Each number is 500 + 40 x the weight over its row's rms, rounded and kept within 0 to 999. Layers, rows and columns count from 0. Numbers have three digits each. The size before them is the row's rms in percent of the matrix's.

# layer 4 MLP down (transposed), 512x128, rms 0.124, rows 159-184, columns 0-127
021:488454519473463448566470497485538486406442541520438582479474530497510509472410484453385576509520432475459470498492533508542515471484516466489455472470481472480524476525500476552546480452436486545504518488535447513498531523472457536534530473504471500482484502422464484535453533533460464539530430525566591498504503409514523401504512513443558487457540526460505546418476499498512489567518
118:429519512537437541443516608452464456483484452416492485591510501567506450473426521473477472508543435491517505510520414466484487451454475528429593563516502473492521485500553533471515491571512472443507507446502532534505515545499556491489537596504479550526457446503476532521500518457484454570515509446446422501499491515527502549511499470478500437553473487473472552478541552519512475522569
112:500432430513513496555505505414489599570507479547476511531464487532507528497471505510502531571525477486572527524511539526496522553431519534594530466555460556569535433504517469447539534482419538565507496519488487475463462526570495481493515516506486494497529492515455453574464459489436509523521455536502532473477480477523498469593472482482485411554451494470444554550557466485537503559422
115:443465519548498449489486571465496479424445398468431532508487453521527518572514520495447513430505480475534530514515508415520486445474450498563502478489544526454456567498541501546553431490538473454486491541495471536455486514509465517508527441483492485504506433533454587480456475579523568510540513467466458472506528475495466455430481436450487463533485478425499570506508432452447551489447
109:564541494554524608524377496468487524470531486424497524457503522484518498499506494479473439512523456528414495496555481500549462527461434519489572583538506575480480539528587517474413458506551491507475490433484496485505530495485505465545461566522500496492445539545471491468457504503420542504472524509542522540501511441480605527476489423474514437515484552530496522466530491514513542465435
093:484574523542418521516496517366430502405571567520518492529538543553494508452496523427428523453596485510522434569486542534554520482486493460552511478505501486436474450495483490498509494614451465468491501473534507465502524493518450465458466576486531494469514477534493525522497458499485538560496481471452523478553447521488523503522484494416498522482469525481518465489536469500537543593524
103:464459518469510511520558514435392513594525496493535567512532511507442511477536537504437526374525504462501519513550527452470451477514560561538510460493482540559545465450491492499458505511427494571517469430495532491468537550589477496527533428527520578513578487424468511453529485585491522568541500495498497485551532534516532470513492455493533525554520461506513519540498491459523520442503
100:463511496575478579532518516362448454431475489484502491551504519489539530526526553529523515471517469445477485502517488609552520535541421460461530455549519499413494518537536522515534499520492480520485508520513431479514548504435566551413460427520540493530483487480506503521560530548540499454487555490475513467469484528498542502561524532424473525469519496464566512557604493535539490494476
127:490588547554501469523557508507527500427433493469453579474565468504470454470531478511517475500486511461550599488560575567546449532496481468527452522513452484505483462512423481488498542504566598542412473528459482552532557476447443512532480498487494492548491453464513423493535479511487523567557459522491528484536523432538532497550465548497475492532531539491495517463520524553484553500586
019:441454503474463485491494547428468494529518479508477555468502475605410463456481500486458481414496480399551478576490471490558555542541541512481549525533517487487538457506535498472467507549521536517430447427499536543559480527521512474521406506509536432537509525508557586514519537476495533512443507474458470578487562486459498458545460463480456519470467499542518540505457535444424522527504
121:403534521462561436538485558513542470528470575494483517486543465433444424601545417496470478434445500541487418518535502551509525538470524499547431463461514496454557493486515584569484496451503510514484528473524505508474557517449521489460475465535503457584508542510485504495497496516507496506467508455515464590483504494514419548395500495458491524559522462467452461505515499501545512500452
114:470441534496528568502470477520492501481481581508549474498517490487487512451450472506520463413512568507520500525529522529509463535409478458501491482583481481541507485531452538362531514491498533521457522510495431542506567516526523546411511491486524511536538449444560488441503466496499565592491516423430503553508548448540493497531484505537496547500433499465574559428493569488543503506509
116:516420538467580482459494484543537501447475464535540544478503479476450500462514527538449471522502456520484476554495489434516537543436504501513618461442505461414567558505471501505442468547464458477507467490500465515454535507560483512470432487462456512536510480420560519516509494519489486561511502563566477509525425564499562475563471499498495449490525484532493477484405570437521446481428
122:569473514473497448543472506444507509452505450497481487488449529539460520472451491510481479518515483544527495444485410525520558480547531498462538533455548508434500485480494472581517425535470480467574465470507491483571529550476497474509439619516543541487521572501492531454558421476431551514502609502462504484470525548510556446482474458471512443494471525490552389469511525462466505500453
114:466483553525510455553493545533535489491463476550509442547490479459410552592486529587476486394464473540446501415541457579476484497437475465494485499422530499473588478555459444512457521501510505458475471481463435559481494510520486565468584483460522557480495538544543543464513513537470587511459541493494504461493513548499524502480494469510507506533510559488540466532515489511507444512590
116:476517577470565478491500560518510547475493502529432620526485437492469481474526532518480528496471516485538565499495525486513537508477504561566486408466386451475497445484550548547443494548511517477526461508527529512504556521537424491493496500559486501513505480439438603480456505508533515451590481513521499522475451524478438425531560466448467442530441493466479474526434545528487503516483
108:503453533549559548527499489489542511580463533521455535546513449500515475504537518451452512508561508472522526484545566572463471401534478494535569443517477439467480466512540476489433490542512531465477547505524471492431496573552460554463450520565476457503497474526530440507446498416479587509528520502514510551463480539552470464570452401514448473534489438476536489515460576514474499500457
138:488571476502425493511557525502499455454471517512529524505445470497529576484445566472581479567493459515480539506547555461521559521551433527414550538464460501492505552468495473500483501556451558483540463482533487526492489528512519413507551505531499493542533476591504517479468539512518516540484458496415461538539478502505540468556442575522489435490509483553491563519475514564453575473397
108:493526544509519481515513513537448510544516488445477533448488477421452480521553435476482421339441483490546469569468462543556509530516496480574560453509491521455485485513459468496503430537441456506518558513484585481511524563434534525445502575493481578556547491498476507534549475469496470534518466543459518501538492504502468518476500477520471508480531559531479497428496473535511499572583
022:527501471487532477473522479492529559439495459526495475529451523482518489490511498539474523422446564502487514517519475465421511529432559469535507480487540506528501507540479490525495516489557506528480511528545593551523500542675511455481461515506471474487608492457501548494464558486439534549524533530530483505473499475507527452437483490387452449465473474465496409485520493421529515527568
104:515490539501509520546466480499426429618481470598508528465535467477548497499537507474463508479516451531494511478496521581506539554532490555434518490491566450519543486498470494513465504534491483448385502488447584490480519591528495507483476506517500498492446581485539484491496552532542501504589539482456550437540428491480469499427432477404457485459484467533517532507478462542541508478528
102:472476395505474464463481529465433472529453413546510531498499504478495531566490592525479548437475473495480573612465546495531459523506476497473455497528495455539513578476552513503477467517458518437499542425425478425577493524556488504486458487544440561442514480475481517409479587505533549509528474508521528479513523477450460528533497514467573505469529444515466538538499498500497506471464
112:497530523452514487485487488531492465535507488443456550532423448517498539493527563469480412474523488451577481542505534456522477504470514574477537463481454501480516537557520467522502555480478509539539509532552545458518527525525588568484480503424451416497446602470467439493511525541589483557482439531434535507534492467520532410521504434454492447469570513506515511519579482476468524454492
108:506498540502487496523466514531510522455433532503558491502539523389466473506484544460530516442567515538523511532520533469505528567489488425495520528484463469533419506525481516549498524533422544465558426396484470504512525499579455505510556500512400550533459550552481522491501522519449467541574453528491515478566511452510448465501440559481504402476503523471488560505502508439416545509508
118:532585570553447540481503456490508491528495549456520468517522516523495500527511503473444591646491482471504518491495482485489457494505537467488556556476493563494473446437496523472450521503506474478488543524472491488547479551377532475506518561445440499506495512467505575558486480530511481538560536560484459467473428584480485430451532563552525516548527508437459456510538476498521453545503
096:559477517434489530569479534463473457437519514493497487432525476471462535572497508512473483485520495481509499577425458544480528421537531552551460540488444586470514510458411471516505494483474484503504518418554502510467550537608460514485537474483508551541484498537542481531529423466491536565465537553502474481501503526435483484495602521467454605504571506528543521497466456527532458520516
# layer 4 MLP up, 512x128, rms 0.135, rows 160-184, columns 0-127
121:532492509503498524481491441523507444451543556471414494526539453459545482512477589461518464502544502504507428508537511497463501461440570549514483512529522515552568578450512454489506489486520481485513497524526480552509525467504445461483520581516513539485512458539449518517537492463469575532442479559516596491388489561516506521403502516516426544526506503561473421457525538512513513409553
106:484466495407544560503520513574420503497513496512510517549443437456502438478553557463430504567563452520516518524471465515500477497470468521489527506507515431592524538523506471436475536413507445540550474543493507457449476540441469542496517460483566501542502487467451562508571510451485423417510499498468561523501509519548482530501497529513429509511482461419455476479463493447539453533445
117:455497527459431530520523491499554490475485528481496556458451526430476549543514503426533411508439462553537428510496543566482516474597395449432525540483515524559424538473488407533478490499523474543583549468499464551477451466485525541524485485482495456452503547442513458457480541512542460471563467455504448511469523522528491477518522504544495475445519518509461439501465516431493505515440
103:492479547446527509494595455544485531501487483542494522530469487549472478563451504559534415496546531505582455500501543526497465472495591457430499548423555532471423576525559504503493474482510475460511580475522529469498511505513448529485417458409476483542503535468486496519471463443500494486497542566429460438521525553534546509514474481528504499486499491514535558558486500439493568405516
088:542540423418486512447493476491554486436539497483491522536451407507467543601536505487544492501482491465561526504542517482529542498429467557529513543517500437494443555496526494481536490513560484497442481545534491433502534476510517583479510455480580524512517479504521533518519482578499474504497470521618471582365497445455541506475515499471470546528497573491528503495527487558528524501502
108:466488512491484490497541543594477550507485524491504501510469436528469586468510512447482477515503501509522487504518489526461475570561587542486511498522492494586510471420526476508571561446536461476501495522538519505469443481519435520473488481388577450545542579537520455507493531442565558507548483547529465451497607561502498514545445510572543524475500475535459517474464510472493509410492
099:526447510447501468542461560504517479485435511532504444502510494464492476506482547598483451536552493472576487516462524523497501583594487540492448525464527549492431513471501515523539463505448488562496437456481429493478417499506527495506509415430516484496603457509515484509541530522502495418548477459502544498495508433485511543514416582483583549463492457486496474510473511498495569472579
131:433457502489497479453538448491552518462506448435470475518569419557470507465482468566492463494492465472500455477460525515457514477490531501477520461479537465528491497481548473514477465435504525501455550525539521498479527404421454425557503518552556519484512500555508499482527450482511539495498511522563500509546601437497494542464518606515440569422438495533453538474475531553503564447575
026:418513513472514504512474454531507538431481517482460457491534467497468519570491507477518409549539573533561422514510530511448488524510526500468493540459570546535490560537498433522489501389512528521534508516528461468456486472426517471526542504439582555513519498475486494507544507501484499473523551506559442503483531544524537590455485504567507576441448514446498520598503517538536484407474
120:451478556491552534527522475504503547435538495439467519523488550486564518475546508561458454496513547538523503471498519456421537484490486568467585467445536522524438489532562406585471493514486479523489450491542475416421466435479502535494452531546560534527513498491495428525518568525492458477571535583524508508550495534613542520490450468503489485537516544526490480500535515444491497441516
121:462500487541485609503455526518464480434549520531504499455502502497524535468577540438544472516457573547513571443487467400526546503461523455442483557539482486522463543457512489492509554383508476508496479551454458498512488494473588542456495407422519500405497459538491514470474508487534494552483492492514517501486525545524540512514512507582544514464540488455534508517411481451531453486491
106:514507487437471504560554451501563441418500483423402467523511569502488480545432491522470460526466502494478477547510517466434539482460507514483588500515514453467449552417523499508462443480519464504429479512488412489468498508480496537528455490534494505508472489423495528458469524553517499525576566503557564462493578575549533491414488521453510514508468459527524511484490526423534558543486
121:476520440454538585492473434508521469506493507454526433549528554597465504491504480504539548576556534503578484533538517485543506480532473499501479476482581526486543502532598529575526422510442548437500487462501522480566492537497489454576500498481508481419547521526483505498586488523533454466512572460523520559529504573513576482488473451470484556477479464540500448518525518510435452509472
124:455473414499509516470504516595451499504436496459539532429397451486500538519497531481525519512466581531471507488474516405539480501471540496492500542422477538520491542492476496524445516420515486443509557487464541493492375505488457497502484511478478469516541509490525514461601472506547448523481540483476439477524489549495515520426496537558540589509485434528488460538394471503480497507463
111:464519478411490466517451488486486491452492547493505517444413467552510520550496489520486496505467489435533525499543428408486562545513438474521429515543489448540535515438465485555466429523512499502509414460458532494509467505480465455523511479501496551468534544415515488515583473541509447469565504538564423532457478465485490543496462522487464524497482520492444485620431565449548500510479
101:478474496513479509409419498464464554449452501436518455431501443502568530565506485541488456541468456462506534469491555490541545558544461509439448497500501537468552574505537492544465477455525486427515499515472564473454484526527595502461514548512519438538496528484551488505423513561475469480446510459506390443481521507593486513543528576480542518524508481514493471517493567500515545530542
132:476508539521443578462529467530518538496482526500504480541470469511494523541529567473491499520520516498521489442515526525541513557528518476477447452446508545487448482512496458577446486543508551476449551437505505480494442404492549539482465534451538455385541510566483512494552509530560442503542486538443459477476570545548523548530449510511566496401467534516532518601519528429471471440509
115:506546496486467532505478496520498572491431524452546488494447459514525503577541501434541527485427476515526399474559502470517514573472545461524455496499508525577508518501569450483562556456494590571552457535559547485572503478478558495489595548468503538521558576496478495490590488516511460515465548508523508465566512509525480480467532476553530490541535503445487452534472514478579515505538
023:410486473463536542468481460580483497445464561471503522510512511534465507604478525465451455548480542511534473519529518489499516551536509501415492497476539514572513550453512507520481468411508510472517506485521472429481519425477502500523498532484519542486491490431439431509481454490544462495513502526565466498538519484550548583409559531499489578485460448455503489531453560566593470453446
100:442479523485487532582493473557491495479485515499499562541374485547470492541521577549475483503417490432536493505491532489388448498510472530449484439552484512503553581499547482549462494535570507471457446502519486450497525467499536498510521492450575472432513494477538513560533421497461494454554551529492426521464508451484503516504533487569458503426413479557503521485507518524454491518487
099:530432447423413505518498493585475463481459566563419548486446523480503428439522465491479477497513493521478487479477507453523537458439413429422431540574529494556542491431510496481590447472555496571523476490452536498443443534458493519470486457502530499511443499472470453521548538506579499540464524454470520572509531513492481503485515513515478546503499507461452469490447496471526491546509
105:497427549490526598489500430537454492512515560535484523535489538467519547495494512484549526479536489475500544549499478491450539433517528503444511475516489597507502484461605463517492452535597465487553527499555475462506469460468464536565496502500499557464496462500512547510421529469588445447487497519484478549450470560562525548508495486533485433507494540476534533588504472483486475393434
100:488470452459532497437507481448494536500542461521487501499494486568521580479503494537462523597404576450550531495529481471499481540488549525521483468463451541534576492459525466502552504504550491513451409428514532494473494484464603503516486511463562504412464499478425484439442578516523532530478485558527436474525455556501515519491478555455538495554480477489487434476439503484575518494528
117:449505537443482527514508510571512464444493450477466550468427500512526480445431471589472513507527552480544552446421464502471578567564495482471529488501490497482462541509478469468533519530567464491566490567526554470510456520493500510554474453501525546500445473515508485491440423479510490480547509503535476416470470461530479518462409471563459552438483539428518559479513551518558560452460
110:514564491494531512519461426587445473446472551521524479476457477487472475545485520471574514501456480550474367503467504475548565486530446503499566587555492480510523536463488496481507507518492574561508492472491487453533478520479506504519555482498498538540531504411490468535565496547506529413510516515525499535541556454512601571433491543534468507415538519482445516575517493506473477464464